Each number is 128 + 24 x the weight over its row's rms, rounded and kept within 0 to 255. Layers, rows and columns count from 0. Numbers have three digits each. The size before them is the row's rms in percent of the matrix's.

# layer 4 MLP down, 160x512, rms 0.128, rows 100-159, columns 320-383
100:154096127168099131191108132171136152142167107123096169174168141107132094145112082116150109121140132128138137134116133147153130132101141128138118144144110145156096138122168158132153118139131119
099:114146148076137142141145123118144157115125122176104093133159138114175162124154128122105146099142131093126091134130091167172110093121107148120111144125119129115125143122117117124119131149120126
106:059117145133128148093131168141183109133180101132128166148092102160097099115117156106172140110113113129114114139076144097097120118152155192137155138120137111112138156137116140132120144098126169
098:119091108124168123133135131141141100118119114097098064109137135131127141126138135094163108133092129172079155134128154122082142112112138119145113176161118126143132164103141140132147111124138138
099:120164177124135148068122133163133117111114100154112100125116116129135127135119204139098117113154145135136121144151126119139132110130134127146087144118164137126131155118135179163144102111129123
098:118079098157152080143121146152109162101153114109130102127127140136132163129126127118155140140117118124173147175124130150168125106145089144112134183137123136122152108102128112153126140165100109
096:175144090085153110143134145155145151113158156119134150167147114131107142140120140150131151141132092079060103135124153141157134113111131121153151138106159165093164172143155134129150140107142092
093:144151130150135097163097089117125153144119099114164160150114115144144094114109141148157091087127150139139162134147118108138130166093105097154138110147133151150080075161126137127100098116130113
104:131146141153087140135155120135148142126118146126143132154108130111142106136142091126114134116128125130156142135117128144122118144140146098138105097120148111156105112136103119139105120138104145
099:072108134139147119107135133128126093129083149132138154112126160112089114126115125139093137088139154130136109119166108162119077156151110123124099161084127118130117096117139147149140136115098141
099:128103106113096122162128141134140163122157125126134108105170089149138117110124126103143164162114156126161153156144111097161115157130132107126150129109145142106124145124089118113105129128158125
099:116074113164132129135189125104083109127083112142089105096127147139098073138126147049075096092155183149127099172112123138122091095077102112154177113143121092143151121142106127104129121100108080
097:141168106104151128107095146151148105122164138112136158130122118099104151155120127119097115121183097102117088117105159119097100140149139105112120117112120133092117097162163142107132148101145133
102:092085118148092144158140095184104109114164148099111137148136110093128160147152116130170098134143113100139154130120151114111127131118090085121098134162126097085121136172168148138095134098094098
093:122135128123064118104117114141172127136142082153171104127115130155143160160100129117095122091093185135085132117152143123128135137154102116149095131156140118148104119161103110140140107141135153
101:110093171112140146128159150098086139108129145085133142122143126109166178130125119128101142100119121086169110095140144116113115152127183146120109103138134143142178116143141081103117118120146149
096:153071093147113171128132173119134116132128119098118148115075125109111165076105125143092135152124099109128135143141148103129152126161142138147119104104097127139137152114118184127138138109155126
101:110133121101153119136135148128099170159144159151182133126139124124141148119118115106130078179084127136097132071133133113115117124130130118148142119136119103144140097149151121145127155136124138
102:126110155144158136132143126144089099133121152142122162148188128116133137116118135111098134123140127166097130148149130137167132138123147124075106145123116125129102126135121133142139105166134141
119:150120120084130093175101102143093147099119149125124092133120153185131159137098135109102166132137169119124149142120096093099177093092159089123133128097163136137143110126122110120125132094129115
092:166103163102148121139121116129119156106108126125158093156124183121105138148138059127128147144132091148116104127112110166119143130142107107099159147137076151108113113127107144137118094139155182
100:077130107165122092087129131093119094114121118119118109088119165128089114121150133133134135129113118156139120115115114095156121121119144121164100139142140147088127113161130112140104148150174101
098:134147159094116110137114120081108149098101140129133138129126140138099118103125109117108082114134149081084143138109107132137154135126113173162131131089111100112171128138147128108158120121116122
101:164137159095129157160107130071123106143141145131111150113152063121106125155152191085163097115200125133125159107125186125095127145106134147148126110088154111143129114120152134116119129126120111
102:120156142169117105148140124122106138137052125117211115150126094151183109118119141157137128131160105146172112123142123111110134129080097130137154123111122113139125142159123099114102125152140111
093:129103104146165164195146104091129109141071128128099112104106085108118115127125170128139162138123121130123092106162170142104141117147109171092147141071147164147104142156095117116114116103141099
102:122109126180067084130168135093116125086117096180093091096110106082138153120147170148125177136113117115113143114115145077084151122145134093115128101143125119169144138125183136140091155118096073
098:118151125120157154115141122154096085133093136107133140140124137088126084147119171125149105137142123135117142114169171156097117153165169129138103129124137146103102133144142150149149126112121134
098:153146179129126106154176114103128109138120145140138113139090110155151124177141140166189144124128110102133091142152128164126109157158137103104138137137124123128155117123130159144166161180095123
100:131120128116137129126081127088131167081090070115139134157130147097135132156127138117135104102124112129165141114140154108154090119143120124141131131116122129140122129111147149103130106161131095
100:174119106144159132128160135119137114126172161100129147173165151113121084115126100136095114120149121118120091144130136136126151118169082099136117156102132152102100111138182158108121112127140134
100:151172127128154113191104155103122149099128113117114125123113123142133107158134109162122146166130088126147083136119076097132156132106121147154120124141177145158121138153131092122119114116089143
097:099130132124103135152152119118124082156141154144119109114138091122111141151156116102114117107142103146132150119158062136080133107164117112108128127116128158136131138113156146109107107082120146
104:126108101143122153139083157121118135116124124147152101132155114085092132171160143111134099182153118110133107123129131091126111190145108131099160106087150155144161145113143103128125123113132168
101:103112122084091122122113125133168124132120169155086085131114109124120145142146133126114125131095153138152122104095175085152133141067191150114100139132129115129145132150138109085131148134136146
095:131121117119122122086151125141071110145090136121121108152148146114136131114100137088146106073133128121116141093114099129140128117159150134153096099157067118150162108101084125096155169181122137
096:090126157150118128162112157148125116122101097127155107109153097111111121125139124135131090105153146126110176128089129130097107150072140103120135196109089125088159126102130093086156123115095162
097:065126108146168121117121091165102114149117132123130152145120131175122138129167153105136080111152133102107102110143126122101132132137103061149121132161127132126153143131059131121096130126114079
094:127124112117112152160109182148123118166135119120138134100151114154131174176147158132105160117135130145113125093120129134121087161100161156162064143158141131104129092132090139115116110100135139
094:131081151145101110205156168115115153099120125117108129137115124129121084117169116090164108102180147099125067149108137118104184121137142161133115138081129138160153163127153146123104090121122153
098:122158143125188163156134156117145105096112110092120103101188161144095100093102152142144105101157167128133170138141090133147098115149181125160124161148113119112137101172139124096142131150139097
103:120134154116108104131147130130089116130132168157095127107139121147136079142086111116098133142127157155093118095115145141118174140129137135137117154167132118187160075135138143151145163106158145
096:153128126117121102145102117107096108144151170148137136161120119079131116102131162135140114147098127126132111088149126103125128142106104096117122117193097128138090135120119152116137155096107120
099:137114117170120161122172097170120091134131163114155165124122093118109194098125090122131157162187069099108120098115119138136099136179095132134147149106107144117166135142145143121053105103130169
100:085129132154134133131110116119130108145156121107137132154120122172105167170094093117148166160119124146136108132139123052115097129108126117113135084143167111140203120150141146137152141128159093
105:104117141083161135132114089060157081095154154144151134105108124103144116183102147118165139075134082097092061137138132135096128113143134138113151156124122134110112153073089135112124113100132195
106:101097187125132137170106128112128109164099113154128093139168166135084132164173148125152091124162116153108112148132148121107162131106154123126121118127107104154111158107145137091117142108135089
091:118128136107134148082134109138129109127106137137130115131124099141125143131091127158092119131116101133178149139146092116155101143114145158112111124159116138122134142092149141144148115123153144
101:125148129126131127163129126158106121086094152123141160148133119117121127128110123125124081151139117140156178114098096142168109119095087152134129135175163116167116128182134114144138148127135148
095:123131067132120135112150119140122115090143145118175101104173153118098124123110155170105116135110107148093155117099109117154101145083144089087192092126150104157110142130083162127113130140133136
102:130144143054109095148135149143135090144106113156130083163162100138138126126135080109109163095105112123143147132132120139126120145076125162154153093130129160163114145105170128135098152162131124
102:111127129142132171109119146102099127148146109134094130095160169091093126134147141163137114103119114089141120162132139143116168124088121140114149138127112108086117093111135122112118083144137149
102:132111157140117152155087106130120099157109105134085131133118096114143138110138115112159139131107077153144114124073132108116131172114178097114137138129101125109135165157110130121136137126151143
096:113095099168143125151126119128152124104100121129119172167118121140129152120155138151102112111115123105127148110114106099163093149089086140130106097125166113150121134121156137123118131142115101
097:118141130155155098111165069123129114057111128128123097086120152119117143122098161117151124145098158123130124164153134122135110116113145163131138152119131157120159140102117119149090122099117145
101:115057175148140108153125120180122116166116164085101115151154171125106113116108104134103070132106080127154174134135100119095128135105147115171128159109150132133093063177150156133153126142122130
092:139152137111114132158139132121130138142178144157106112083123177133129128145127127104115100136150121144111114128147125133163140106104147126131154154106170140127148131107160131160151109135166129
101:131121104120121134118150114107111079131113145142148150135144173132126150113152115142149128076094130094138121145155158127102088138141118131122067122112124143152128111159115151175107153156118081
103:079100126133145149144129164101105149157112111116140131114121141107177129152147131142150145138129149154134159106064154144098146121091131145139146097088152115126126132139119158164161125132128114
092:122116137130123140089121134133147167157136134159114101110156148113069159116155120153141131109124126115137114145152108126111137119111113107156097060132105102134139101098178135108142101149165119